Part of a small language model's weights.
Architecture: learned positions, biases.
Training: a variant of Adam for these matrices, 7642 steps.
Each number is 500 + 50 x the weight over its row's rms, rounded and kept within 0 to 999. Layers, rows and columns count from 0. Numbers have three digits each. The size before them is the row's rms in percent of the matrix's.

# down: layer 2 MLP down (transposed), 384x96, rms 0.141, rows 69-137, columns 0-95
# up: layer 2 MLP up, 384x96, rms 0.224, rows 70-138, columns 0-95
down69 093:439533472536496496543463485541482440545487509490537570485472455545439529594425491498523467637464442532452481562363505515530454436566490559565526516490463473491466537482441457492540423384475418487555541539506515548593470533417488528586414586468515476538571556496500512517473443519519394554
up70 091:545504514481547445462517524502489465407445444512483484462435548577466443621512475489488476589466512472596512457497496519578534512580469508526456476431504481548514546514511445407388490536444527488490533590586483449516512521507331446548451524537511532490534548474423530374514520567430547492
down70 090:484464498553437474513449511498585493509523503560606511449508472508532599417463576546473534495523500550438471508511512471467392463500548369547531505512525568398540510522532556590519486451496483496494430472430547499519525467527503522385576528472463440530443499430522411590490419416540601471
up71 102:554604520495516447477514455430496410543447525520494518449415476428447423488478482564523438411557535549461551513534562557530430436528459472515462526519525511593489493499523444387514556453433519406419497477517539521563522487478461534521605512541598599518519474524558475588538528414535494433
down71 095:468431469522467563597521430541433486560503623485500486539590479588528527570517498496403451512497513488528515502598468466530510510457561507426463595456430472382547481508522469420518610462486586514394424415514490506567470491524485486588535539450477481426461468568530496494483521504494485547
up72 103:670508545542440500527502540478503558507522438506441466453526478468487428480424454511513488499440512405548465481501507471470499509520479488495448458458495456518485449670520483561422518488522482525502485576494559509507433556463402546437532546512635616474563480478573494548538582537503447445
down72 121:497515488572605602446500502352480465469505523538558549470477455505499485519552392452556547478496591579397497470497497545450523420516496516539587515498614467483478457536505523494440498459442522517501524496422553500502423463610530500514553527481484502604480512536490464441581463415525441570
up73 106:511480577551416523438527483568540486531599382498496441594533445485488523561444521505553468587436443553566463594439556382493461486507512443498474506509527542526512382550571446482429483468554499520467493525449428475490489579450456564518417556581487448453468549524503471549531432518480475528
down73 096:443551511510541487547541482620440458546460478496584527511636500579440441500436535504555499549531516523535406493505473504512493441456426427588440565451538442536501502485467571470557478482447425549551422516469452437525477504561466514488463574441604437397511488456558488467503487572515418511
up74 110:491600460536399476521424473567524382511508552589423409521447585516516471487457519499506445494566613588540549492461567501446464450534523502632568445526544429480500479519548432405458484440555504524472552484551496516512428538498512394513538509516459564474471470439468535481506465488542492460
down74 103:444520503526455475596485516586440410531568532548489609521470559578533504443532476552452490470588573461545493466498496434515508394399541448486555477512491515485392452506568469395493542547556553531525557467492533462582528506504499518527464494514478487456428575528439500377460490552512421430
up75 091:491495516580514410541384520494476476470519433521462475468534496483419416512396477513649473495465507607482450485417515495475476549503459520520565542534528457580501466504461457533427452463548462520577503500442574560488450559411457599460577551546472513613509584489525472513552521460493465489
down75 110:469544486509462457507534449438460479433518475518395515467490520479529463503563495483523488411507503491459405574493485449504568492575586570502539405432494574541424576503591563515529507584492577495407456507503557550570509403438424491567475580427537421459488478448520524480544535477532406553
up76 092:499546530553478453499457448465371492471477480545450472475500454481497494576478527494536506430475573497527504514497582524479523457548545483527448490543533445523488382609490459445436540472454578452461377542516520485410499579488475504468531516557547473568678446608554457521503482455499472437
down76 102:562579514567624542466534517428501453482538437510409482492518476506548434556525388553614468523530500486446459442428473500506501459504544561466497465496532473487477459593563521491497399498435518488495530597430562503493484540412472459475537547517591412487552602557470464448468496488569426479
up77 095:534455459518478499578493536543528489571448529558447462507387493431504531483595499373576535442496513406532535480524638483492389536512493485550414494450519536612438456587473417504533509446462536521498533483496521472568457533530505537489497472499520600569527484438541545382508480515527490474
down77 112:421447545474581523428505501492459541409606511492594538492514512505549505535454530579393471571510481581508455560482466470512541508488499492436628588494465403417529508422467624511472465521552485500445509568523526535472511468520483457510472496515532473417477468607473453590431459552462527498
up78 103:498464518535451436484476491574542529476451469499440497561437506492555494485517530480545417507565461515461348603527603442516532532480546469448568561458478516573496472523566398519535484474420460491615556470376474504468472519497503569522436529458552463471510577538474515417588492544564447528
down78 110:568439555424457589411455561492499452391436521477469462520544492446448511491451519520531487395486496565479496524565521573521515432439485524503553526552570418444521479557479569505500586477669500585544422520441478612473451528521470486461500502496445486502478419554522488477492481561487552542
up79 088:592553559556528394534489490487428491481466435562387508520507468449484477451484461506549500470500577559428465489479561483474523538575480557514528541492541491555353370543480497518396545494390501513465516482474506529468540590436491456452511596518532539527483540478478503505596571461493433441
down79 094:465458556539502588461477451494544503434470556522464471506582449437439515466547440504422526500462547459418503566537406506554485492528484520441488587516562413401537488509471588407534546591474544506440488476488556525471558539619538513383546474525495446571539513468565457493453476428435514557
up80 111:520536580512474480461484424514414444521559529576454479497518426501525479571432488542556514519531479516539596478511578479506571467560621518498483448507556396492510426502535508422435578478531555500434494515484480534458491587477504525426520533587525449507659402603505453503494447523524472467
down80 125:578442520552600548507495465467533405506526537538429491487456450512513459482540407505530458463569478442458470424443476483476500527569651534439458509504571534461455547539459519417523499550492555514498497549435599499537479540424461512526560555539565490458591555503431512454453472422556390545
up81 089:509478524550577449503436536533488410492455484507506561432437468526323440582471543499481388456521532608498552472471536566542430430514415492598467508527530534547463510535450481426484604413433499579516562524562473495551511545497478503523465488493523570475520479463508447401516491472521499514
down81 081:538470622550495526541539431495614495446569468521419498489463533548506400484564533471512579488440462568523513514606582533407502474569468517577445543475496448504502462489478531470543510524492506534446471462432487449443551511562404489508478510570440532479399546518480506508441556400456612461
up82 099:533465549582495390565420579518471445474418431531437505477470465406437435495495465460496466489478587563468472496447494504542475485559465520569488505507602459530401451545534498467415517489369518535541487554471550520505569552385462453570532556507512503551502510545495491524566561475511457395
down82 098:508480609468439478410460505498538528459536573506417458484553489463513564396454438406516519547500508519428383452465533482533428523551594501434499539430528433497526443548533562431506587600507548472488549486452501459581479522458532498513561514555463554581557453404508481561521492506460436465
up83 089:500526510538482483485455525485526544527471487542421531462549465457459477603509450479540427549436528494533407597537526464565489517504548567511476502458524404563514289585467484462474490430480497496524516550503551548537507535431460506485498550624579503487571510500527458455521548480592402502
down83 086:468498511532509512515467546532503458528482538475553567421481402513432557512540528494497454535487475518528561489552509513485507479486469488563563509476461482496436546500445409464559546445426390452576494575454574564593578534384524493566452649586462440515559568552441489473440458469482424517
up84 081:513461508564484523567456533480526589577568434496415411462583457458463452526420413539597520454433520566523511506481562499477449511478521552519431494508566514531445385590487496474403435495525481559522451517482569492482524527398468561414516523545541542584547535527565516518501511446546412502
down84 103:506519521502508512516464476451538448452502485479446446473473587457552494564553557339485557614556564542388531514434465465481578421509493569496503450455509509455464557421540509572456512549488471425413521514491526492498510404496532524585471510611526482447568460545524458443515558572537451541
up85 104:484574588609568451475405534472457436415524498524440522463415440485361497615437462524499437490495552535540485481467564565552437434512529516552454506561485521553444517563511480463460473424444510571554472556499557527540434529460444541498492533476492592607474500504543458474554460529510501485
down85 101:537591465401498503477517519434517495627502491511454456495495565484528472516428509451529472625548411435562535503411472428544505496442519546525579424492512538503470511485490464552431505509527513388509510458498456515535453525464572547430507584478531484516576459574539502467560469574485373596
up86 095:507545616556505467467446547463494402525445480423473514446506451482428388535429462513525467411589516577518509443488572625607549436472532467593535482502538504526511539506471446508524594487414501550441521510454465518542540583456430505385525527513494533514531509488501468517552517434552475501
down86 118:525596480468475492482503535436527480535472522419398467600473465478429498410509476510533493448551450511532490535427433366555466437513580502491491551531569566570456418559566570469453487486540469501493585457496561518506494553424535468447465496539520386549623569544490501486566452499486470480
up87 106:457542453511467494453419445528376418499464518527505480476497557491541476562499446499463499532531626576531474428353469472533539597598538545576600501485517429469464493541472486543485491527535574460630474564464474597487483494507500441513543505526458490479545454541446446504560453431510495472
down87 091:529487485405529491639448461450508511538430554487533492467515545447537597458482440469470501430499466452535484520467409473562505456448474431486496569563491503533500465492514514489458527462642432533523514485473550559619569408636467559499555533539572480421516538476483536513507473565469463437
up88 101:560562541484425538526521471480431497427540496578369568585525492538524452559528507448510487509466459393548503547582505409504421456514554475478422483505461513531486466546564464428459534534476520559537517532534444499498509515445437529465595517491649509452595462496533444517442517604457505455
down88 095:459482504477479493510606423515512591525490552555505515443580592534442473466509603489448413598554564563476485565548534505500533424496472471476453479405479518453456510534485500584501621527563475537491499439500391558492515447488476447505433505406470453447488573500529475430414518520449580511
up89 091:682513550481512447484447448541492453584467504546526497430529507438527458561464484441553508474548504478512468441540596513503495529521511422489455338506630529495561405507501511468484576502488519499479501489435474488499466589512468510433553502524545595567491470492451448537533478552488526395
down89 086:433496517426542483485498568521489507541439484543453501604537449506494455496425509548397578537381567510479521529483557580515471463473527576493530551493415423499476566390433505493514546561498495491527461425514466423485563577553429558539493478431434584590430533547481549498508554492470497417
up90 109:609540570505500398561478532445451422487485495490528510411476457449463402608477480504507503432540656492426582449472540562519513488546534512530526405480546490509511482523408515447478491427493512592436457531554513516495453537500356452495526510473493472583462497548482478506534461574486531490
down90 074:438527455516606438493542450532562534511505494532500498458481428510569544449475487411498565468392479551548436454568554531502523423431502599482475535451481486521476528472516486589631520556475450479528578461463426527539495466540450512523478437548477562443426574431525530430459576442438584531
up91 101:538470570444456498457571480421486543486470459469532529543592402419572448545364499574540538530449474431471477503542515467534565636548629535406508471559486505471561498500500514537488546501452517509471460486518494554473527506487479501414463514595495514537611433477557423483531535527475448489
down91 095:478472478554430488504561485538480603466473563532587527563494526479531460403558570481451492371557588594488471526510522532513475433449516460514456407538548532483424495530474515453491519558571487470542383382503443512472464505494485398620493473488512416446461490494499509536524534510481514597
up92 095:493495489498486521471467496492540438436491483487457552496456414485493489578520506430488463440554496510341562363469596428579406480493515488512543475524485509544435577610541440566540482417519459524589446490497545493557528553477474459525472535472568583517478449578454469438574460536552517504
down92 096:536471509384474530444520509514430531505506583396551491543484460524476611467543522438512438495434476484443510497600488534523486459555457479456492510483453499539516473541547542417559447551535544489530488561498543602529389405406474498549479532535440491599482564587383552510433458508490464468
up93 104:571453576532470524564469609523477513411548406466477522517567459556416471573435523549548491485480483488500462538525522523465417535433536613546488504479469533615440486509460516531504448480477426568530422504558479553484545483408322490542502519562505570523489518454573481471501509533476463467
down93 110:547596466492535453469476436498556477611486526441513495491480524426562549410509544333451501487501497488457526478470512448536609470566488465481515576516535450355546486477528506515515505490538580428513509456459551482578466544569556452419491517514538429505518554537377499465464472526533537558
up94 089:503551577570528473533511538432484498524492509512442559476496494508466477608440449512594446510473549439416417541499520499575494523510560582494591515435524456495405481563492504471489511360432482476495479588431562545516520584445486510390485557554494496512492540528517440454515544412581400503
down94 085:517582566508493506523483503560449437529527457527511549470440542518460535590458536492455455606443576437514506527436515460510516516528464519600556517494439487523434587542477428475545496399491518479568474552460498473593506536471451447590379585474506489522570570500401487409462435496494431567
up95 099:439475465487552536581420475499461452571506452556431480437527585483546514490567468429575558498571569446498496539462523428364502610437521551546484494449546457536446518567508490527498499467529513472603593497466490513539416472478515356499569517454513443463488536449501548399509534506517489491
down95 084:532404581538492517391475502428509499543499547523508467524581539462503536585502439488478598542587427488427514537502561530463458477550462412578564496439486511490597431558493529506502492473445498575498534463512404564429417468526506576465570598448583518421491501512511496531452495491546444430
up96 076:564553500460487464531499497504525557544431455514482604457463536470428441568490484503527460578550561478480484401576532495489529576588527477542568483450510429495468509524424494550480569361385448492518536538499479557625551572521538413475494516538568484497501535552395454472562554470498486499
down96 078:488484532532518428470423545451552545477507436537465486548472590376487429472517542440463531501548521513493520481436546567511520432484457453563484388478547520551541449513543543534410460607426527526483518453572485437463519530552529409488575468464589538443496539535462451506516657520564504473
up97 088:504583531567521483485454487435497479531508488520439521369516460485444459595480439484548445524464523501533463549487521530617536566483473582475484509425533427536498398575484487474467471395424518442512542602486574544513521550463488473436495575591523478514556539509516452487489503481641405487
down97 091:473499561547507563490462539577430455508512500513521603451534468521411510565463507507490419582471502536478487460508523460440489451482530530638559508460469517503506530518413441469522489370462414480536524542479560526589518512415520456588424619551499480524553585511502481426469494493501400572
up98 103:454461432524570529525455519471555454527483442510498467383474458601437530556530447513496436464560515565458572558433507545434502466472517550516612478565505577478491499517539459566479523466514447563462531488406569486584415489498532428527460494565655482398467443482467496480521542488466440500
down98 079:598485479545547628542570428487500512501470475463500465442540445484500625511573559510522528522551477484527544478469460553469555535543495466471525489519394552450547538471513500465550499479482437417622425461405564532477463443521507497453543457542492553421395613488515506512551477471563409519
up99 121:502631443483562443421437448549497548491506583524472444539523413547561555444398496533543528452526471581565561423451569446438560424578577505587518502588550429526527482509546475531488478453441450449467446457526492569483495517440505494429442547478473495562568486568490490493541514522551469527
down99 146:452551451517532536557401480438436495525524547502457491464373471486502486494437518514473590471446524615396527542593387541413471498556558557505459529538501548468635520497483501546475516504468462544487504444460475460441528506547487449444594494536585471514516487606462513526462537593505452493
up100 102:552548531518481450473476508526481443450436423536458485520443499468460387527490478482500483525533539523490475482514559453504530530583599596509542473512595400525448405503479484548408524493385478427549457514527556502539514532436480538485503565598570540542613404476486460463598580454510463495
down100 077:461450477458495544495528550452480506517470437504490417513495578496438530485550530491455422507489503469563455483477603498540541453483556458517600535471486417549433439446472429520508581589435498459566530443498530453469583458425434493474534581636426505555525378439563557564532537482465474506
up101 142:620521525501427475488427565541470437526472466504474477527544549477502396491396403582495405540549519508498492522457473509570503502509498448535463431475581397510481485608570501440441572495510530467473469636602519541500522524454426561435563518525498526460543479480528427543544501463472507448
down101 142:484534486472499366443513592548505492460544473471498463567528594492506504473469498556463411580451470465537535470578566498570501473425478462469477614507467491463444522487524515531515426520499367451559457481558509510577525514418480490414591563501574566407570496475463553450500500563442466462
up102 096:539524541509462505581486510519515480488452415507441567452551521437545468594494483456659483519482505451459461474549644478513456541546448507443481581464509464464407450599462420503512447522536553487530517643418574463527454548507437514517541541482488548506566553473428475443474509473511506478
down102 124:450489431544476582480515450504489514531621529449530509495480489543454533443493525546444508432585510543562548523387379483520463513464531509589536502532436527446449534415471571444519527546597476462471435387549449466476500559513594513528392513472527500472554521561556519524501441471524448595
up103 095:501558511553511496491504510484534469526442485515438540428568443454464493547513473488550467503486501496432421514546540466537468462511588586518476511463529434529481302643474481479491538447408525534513530592516532549501507523431464495441495554610579522547518494518529456493500551464621413472
down103 088:463516513508537533506430579542499435529507519556537534474453438484477564554538490462467486539516493494483478497528515532445477457511483477576531533486501432487447475498427448488536507465444430437594505592481611487587539542364549453584473655585457464571537573482447478491522422481487400563
up104 098:486529572585501504477410485517429494429561445508502437475527440533542454534486531449572512545402521616519468426361594477483530542542515564471562491553521502567513474535532430544379446485479500505584469520514522569488422521452448500461510550507460478512622487601498471531520450461536475497
down104 101:536450494549438499542485512545535489618488435471503435443567596495495436563470478521542490486550502474511505488367489509509468530463581538505418539418536529573364489545417510472464488594533532577483480519502490515571461509364422493536566546558469420462580478459542489454522529522523474542
up105 090:543521555549478481607470578578355475400547387473469538451517387519418460584486515506561517488467502559459493529506501508426438512458517496546467518546503509598501496508497504475438515506486484535571409489554572504532500517417430504520561491394558517535539453536564491489472492583449549437
down105 081:529490504456519511525471433482574485589471568489554440528529542449515519483540527402445500543469606503471499577593522535494515478544455480558519577487452551470493521438527516586435608476493463418569498407472428412494526561539498418516411526523457480462517585465534496423544458387483434563
up106 106:656464642596448446577461568462504505438464519439493487502448510485393496506500418499496380500474535463489450598535544561564479484478486460499465545440493467494516482495437381434471417530454623481509493593512496487476509572502496527526501549488459508568483547546531532495536502523509493486
down106 095:556503568566377383468515504474506490573415543493556465440446444490510485507511557529534427452465412440538571501451484457443520495539563475498394450472579542553530510612481463505450458501513527474425597583442531546469536539513480478504453524464569495565421454566482559499530469473433525432
up107 097:522463552489453520498501501528493495574482515449505429530569491468456521525468518513539476469579479593454587528502487496573554424453652563520596446582582488488468534498482504536535581426474534536438481532412480482467516495481509468426424486547501421628482475534498480373577507487525403522
down107 084:433516469462413554503516366518562458497502464562498524411574542480471547498554502502423445551599528531475534514613559518484581467523557538531435473492508480541556525484445492435545444498520570377472478498509438534385573439542547404492540539442498483410525488470426519490534475511435523511
up108 095:605566494512467467501448546515422435474547471538433487464545500483541415482455428486610508468465567531425508490483560465487541461531517508496530516503672405552494405565452496453420513480482505508517464511456603527482534570443491480425524567525496559550500457445536437547529619475510470452
down108 088:549526486440472485451506518457488587485495493492401505481478476428491518455546431446545512517430531461436455518420525493556462507521515523463447614446582346573546461545555579470508509542516555514424499539471647458547548516425504411464538583579505506527585500497510443548467452499510470523
up109 081:557566565509379438501449487469457459424503466559462565468420544462494443567495470512537457426571557540530579446550591515485452481559450451568445467513509529574532500518469454374434482513503503534554509495540512456506431507534385456554610525446532571501553471513475469559436505547476550442
down109 084:476451476434599525486584532489527531481508506424570511497598455554531588392454568507452521559432421504403451476504446508500471514501569403450570604531451512384494536569472549587472492507485493506492508503450534534525552538503565591434460505579465478546466503507543540426476502413506469480
up110 092:511525521511527491511565481518548509517445495513436504573457414530428480484508515518629513532543492546617533460574592490547551445478585476557484411524484554583506504493509506443484629463465369583417562486499471493475513520465503485447430529597566435453506495452492539389522493518491470455
down110 088:435442467704473576401475492479489505502428514504537483451580533544492515531521515462512586573593575495466493504521473512459474508561500556518519528619499521470469435525426525541498468494551558410481449486403439488429585419582491530485493463432482462448486514489519451545445544475499497518
up111 099:546569510525524482502499453501432389539472475508477466424516490465485435559446499499508434495541577489457491545485542462520537481511630629516512521454564413537463382567501483444491632455414509507521515547491558550516508558423499503477487540579569473514565492505534446497523558408595428507
down111 081:513518546465467519535491579539436459492464519448480504442497484477490578600568551473457507543510479453522494489476448578543434412536552388487573500450422448510436469476466456461534514512478534465578510550531512456538558474364441460511506658559466450606568485469530559539469480516495417564
up112 098:489526476566493511519513485392489498567522437491481447528482509467503455564453492558677535496466573555462544517430610432436535471479536559547529428442538563634453441554486368588503531454533514572464488468467498528534445537447472477450588516540499521466488446492462509508504482478554459488
down112 104:460561493499467448501513458447600553449494471466445453522533534516454447493393461554553498497538641564484457492491536480438425451516498484444535449589537531574541477550539468494466486546539513505477500552446535530411435428372556507502495527574488372557544550471386554492520542531526448525
up113 082:498523514500541465442429497496491528568487470542537511369433457473446408559418480504525528467561465608589444479414528494498478482574443463549480496581556513599505506437517420586415490512511516510574496482427475439522457534482392487539500532493489535504496431463491409568600466503437547540
down113 086:540452514493599583482501477496552426548617466482482495551553426517552444470535447409534470530525567543466517527522489530505526545386380461502600517462453559508448457471569643427460572527493536435489492485575504469448536480560528500499456516508481551463464494506445524488418538522497379479
up114 101:560527452541469489562475490464511478460420515454514500491376477529474502481514447426559476527528565543448529546495518543422528538496517518471621403590536527476499512489449448567526515469452518508456460463483561591625357493513536385482554498474502520464457454458388525505595537522560483467
down114 088:442571492515518634542522491488407459440570501537517443466432427471388506529518524465588499509528532535581497363479516499500447497534498526511550543502509567492612500466555463524517460464501485573482401435446453495513563536585490492475549592474492418541483511457570504458426483514533414431
up115 110:576581577603495475473430525462482416439515476513474504449518401475392463565458484536552411528459574544530480482456550532538435512518546453492443502587507496567487440551519462533441486418439528580587470587517601512541417521462411511500509539536509588510525532539505463528570506494463482435
down115 107:453587530427503487532582495438578493604488459526461489474482456512460497477457509489547442597559431477540541462506491395484601460459474593453559499448510542534465499512507453551429517560517478431515479505459551498536467541425530505476446600451458436523570521583486582531500470548394394574
up116 102:530616527591534470537524443448543434489504472476446532470471429440382407565460460479506482515521531538400479487505550522542477454478466523493522508533540424502485345610475500499470565436436527486575543565482556564512437536450497533459497542513516548564479500541533468524578527492622434478
down116 089:525542480461528497504514605472588410534549445548480566494457436481464535604486547526484469464535432435463457530561455507508510498549569485536581563469482468492445482489429425578523526505489410493530502555484539460572470543383528488482434679539484473558540530510462494523524468483484370473
up117 118:534521583586476491557449588485518546389594421442455478446459431500399453549500444488473508584483550544492425553474478555503525470463497470479505482525499456488490487503457494520378533515501470403564393566531623514592428513506488405519553523477544490487490497542511490528533508495467519383
down117 096:565498525507576377539521475511486525486486522538496479539413462539512457540523442569464531414490547427444536589545605540574471471508507479556467530481482536574522507532434456552558437504438588524459463510484389442425481457459360457461525576495549529497437505518497553509577537528504512388
up118 120:514475465506510490474464438477431359538441529472516495483410538456401493559480483529467396495594592564507483526499508558510585552564505572538588503554497556520468520480538432535520582473501552519518545484409465583477413499506483372582466510546571466429498429451486480520572505492498475462
down118 107:554404448488553561512465457537457467564579504500515521445528533512508559463513494459430555437541622486579448487473443548433511582413439495499511501511515566484384445467521496545489570496536532541624535463464523503468531478577420527494426426519527483440499477526409569513498455502525399595
up119 098:585504562474494526523527429447485600344493496448484502500545448559479437562437506593402485499564482427455542464476546432459537516438495553532520538417483419506475477450522470489469425503495533461604544494540443547445500506439501466511476592499498510568521481604542399512484584543557477517
down119 104:459559457582516438517550482480434559475491604413514539484542488530454509456490553533475503468584523432423467414535413516483591482484473551474491546611564470458437477444502509485485553501391410560571525572477519463580564547530494508451451538436375523548498535545530531480430466555461513481
up120 086:504474522531441568479425584534499435452509503488498533443558479531479473549557521501538522497442495558571556570328482518584452468481535568510563489535532515550427491517494507437502438391437485549513512582498519491656582516424463462474432471592485522522518477471541456405509536473446482480
down120 070:488433526519616449507549479432527522497612434570433414555438490500512537465497542536481547465501389561497505458481424453479491482448542451511495549548543563497379446484584517463445543610487484549433591489453566587462444490484448537454553531455458556481482502482454527587494467500583487502
up121 108:519492529530504475476491549513462454541494521529506506536500525576409564500455500557543331499524519561437364564493517486569524544534446480492579593529495450493540550502482422564414512514504547529621512473453466509460516516470466493506470542608522503434524401473487431511604589453438475477
down121 100:520467529453459512558480512524459542436565553452529511523584501581469506425527543509498527453485468529435433565529614507429584507464505399467553619540448511435507545476477511502439624524453466515580496376478511470550547478498464536441472567527404480464441478490498522525372514522479469562
up122 128:565532483474432361540483482415494496433449457432483572555445539522545477511510485471505503546502543445556480494568533524426598607519464573507547400512520514492537413501431454406507499505474583466484563460538484537576415514510512434476553487439499523461488502406429526457511504589599484537
down122 115:465601544458494525550485450418498459534430493473556546562402591535448433436532484466518538537486559535573458486441581514491565495378399417546507557458529496512513520544514544573534506489489508513447460425603477428500627543537569561527438486441531523487451464481487504434544497514517435479
up123 091:508484548509484469493519568569431449490561420543495493477518429511439390569454507536594530481514521561522621476491564508529502565501633529553480450590515475490405509515524540468408580463452380525519459515517529456445488474443423468514444486518520455515558461598563453435529491502431540513
down123 086:467442557511466536456491435465588538545528586573472481527501565511464494527479543443501611442433472554520513543609556493414366529597473463552473526451465507442544503497575581548419493543484468374512506441456497498434597516466530436580457538490524513493562488543474507417527492478502475503
up124 080:502560476469501537521522444543571488623467549620456515461513527476550469509428553429588526431518536449521557529543617409432488458417485453520449465425554507556428442512550441468518583481456489495553513472393495405491564563472495493473505528526587473497502460557462488434483594499522515474
down124 076:547396484602506530471449548382483473447452474525527472552519479481491558517580423491461502544463407512529555531516420553419581556511554479451491461525459458457553492508505500490531429524478506515479533459534521622481541450570573547517480477473481619430454556491549536556490442521372417532
up125 107:494487545488460513524467619530526438443518473495427501460553577523489370537402512523540491511541507482540438542495483478469455622435452491496511435424503505550520515558452468436497507518569483491550462590504568498535519558415390555470591517533508605431491568371505460509506531487458522548
down125 110:502458505423468470558541548584495460492425454457482466512494476467460490448488524433455473563525568551562503546537439643571536481500524492496454461528493506453451498435538401499519469468525537509563443529528511625420539420503606461536415456567463604451509435543526559512503473451488568597
up126 084:504564570524519435450436502576505458538451509592420539501404488511491448519483490483556462549538515585604505559530527489527575457583479472572471500477534451578550468477528403387509581559482487398535529454394463442533465554480500589528523577500515470443486493497420466482490467603496524500
down126 082:528474461467483593505530560473476423559432528454460492490545483483532659489459470543503514455485478513512550581556420568513566554469547484452422519461472453597519505545583522493478454519489433503509626483562498535424491467457505427491571565429512452523465507585461546517487524546438364463
up127 086:550547515589494486508487498452528562476449474534438541442497431483395446541488446507503430505458516522507457564501515530557478437455550484556461498421539460510471399558499477445460508422379574491477503614526564533539548567463456398489523569572585501517526557543506447468519588510614439478
down127 084:472580557447457563534544577527516525492458496439529548467557455490425528559458504498519453551512504573481454511535501482483524494502462525531611541540470493485461518504419431593487511445491364480587543533420498480549492538437546555492444585607501472530598521469435496425489427496497353546
up128 103:604575480486414564488492463573515479487531578532444446528486468523507511491502499544527431390483485537429578464470586401463461432399485471517451572494503477594456484561518451532552524448476505457579507485496534472468514475451526555561517531460552515518541402563499477522464566527670449511
down128 101:570557478560562414427469545433545527491411507552564518466413487458438437529477502540459515456514477455472500469513467559413546521557464590502463440511510511471532493436452452503544515502610629485534535422491436491457473436527570529589452533524457588573515590396569494499466474513475543505
up129 101:572527447522464501450430498489488445519538590580498495542429387506519521478557355460464493433461512414522569417433524543586511451472664465502518547542520433522472500534543471553531514492424474429525404551497497494502470495506537527462471485449464489565554407535542535424539531460479488477
down129 096:496560512498505533479510430526482546581478498524538459414423540444498421550593462511465498438523502465462438429428428495543436434465588506501494548423474569541437477577465538491629544466545487402492490471467460485557520584484521542464461546485416464586426481525607554519520549492588484462
up130 086:556515593588430516530455504484559552504447464505468501527439354480469388510521417467520493504482437504472450415459564555557462374542561409511518450500498508569514456562510473443424531482437506552474477563489480586516521558482456466512519522578586543540564465546482522529572450513494460428
down130 102:479643450537538573490456455387555521521532462489501446523413508545466515515559432435508494500557511531496496472428499488552494453475524482522494459518589450584520470465583461488521550476380381486540584517475549542565427493440482503516484575537558458487609450496489509462610484505468417541
up131 089:487548509554592510442406499540487481486526477600467503421518534550471445582374490555555477529449554533531467521436579476423465459524540496549530546524492429576485477500473443509409532461520537431580421510510568502568408544455512530498507549567515553534622456441530426472507546428484466456
down131 099:408599438453542515448440638515489502515463416482449420546538524535519498495456499540509473514540518415592484509444508491497480462501533486452612456461472458546398503468512416525490467539544523487477421565465591530556527509426518558519539636492504406550522411526556511496487524555446459527
up132 107:480444539462436475434365491591476452560498519528506434539547550527553535421512459508578460515526535627546483477365511502527515587562486514499571484558523479565423529506586437496445456476454529516547558462493426465508576499481498520465410526503458433505566583576540553456573502475511483488
down132 114:443522605527405543494500527428524509548493468460505569426519526541565443546502482484498453474527553503553397487448495502434488483485506502463526589537477457537434496500627462528517491518447444463542582503489541467562492524455538580403500570476576411385485507497615491586428513512495540398
up133 102:576447461547439470513446497534468455517545387511502447516521452441531500475491374471582455489467531471401470566457551474506443606556563514519489495511517483597511412594475427544428475498553505534496462494518530525529423557470497498553607539521564464557506599532499524537515417476533437404
down133 096:471518478548607523473462546518463419461467492571461478483492487555506436515522480578460540530594517533418484507430556405468505484535446582449491464484475530606471515458575461475461554486464461386519531512489560534480498425462478495465531544496601458465498499589541428458592425578572468618
up134 104:541532512450489408429471440554499484537436501614518491552468505403568467464420487629533443486551485552544514487489575410436569539660520454506495403529523541586504480498544455504478597480515502445460538451439499511515466501461472513522489533522586486510520502497459405563535432567508494500
down134 102:502470436519530517392500535501434457525425474522509594533651431456494541497537496506449484507456512523389533516561479509472600551431430473531535450457499543600545480417546523536515476532567519431492434420537540414502564512445488485467492485586514566521429421567472538523445509578482446514
up135 102:470469526597471423532381555484463416430514402463426486535520468467400396491464463512501485523588570592503474468449536593508481507478480520509481502557514432493426492506453472536371443478476527526542470553582527563484483561439464543472527536517453620536532542528503508508593487557510472484
down135 094:459563508445500524467501440415538447457607470569412454518433546464495486498494420448475523510611527525522406546486426402565502519554564546439558433535606532522510504513531525554485534563479451499479431470514497578507428504425553538506485562458532446531500473511483507473633506513522379465
up136 093:524487523524451459510432487492481517512504480609392526422495482494389429542473459480544416453499521533505487493511513489536515439540595616554506549563607420485538348548490504452451508457448466532499512505532560496539497521446494472489481580620600518496544495487481438486547610480504450536
down136 143:546524445515548528544555456490482508495551478463528613485511441520525499516465564545468515550435410528511514463523487450485536568401399561502527475437430587479472629502485447598534523389546474501472490553472479560529456494468553583533448527475428445528521496595532517463423419509585409503
up137 069:542523521545479595547493546503558491550497508501564595377518491532371499588479453493496291529461573470526473586534518508596500429484524482551487440512499496499503486507431461446534492425495437487498536569493500459563437503535490534523469499451553490528544587512534410416513508486491491480
down137 073:566498555594578424503476558533517495411485559487461472517463573470493488513499450499449563509525527507473450527524457542544492596504572489565462473502532535521546415440466510462424567592495549552353528479471493457475451499589498413597521508523420553452397409511483458508516583465535513441
up138 081:498579511541427499537497484505484553455537507535490602518523385550461499639398480474524410454464484482543473533526450433567515513543544476532522516552515475503543476555483515464515518321483506495468545566518579512543452566485481522472468538538564482547573576496482363442535465456531438463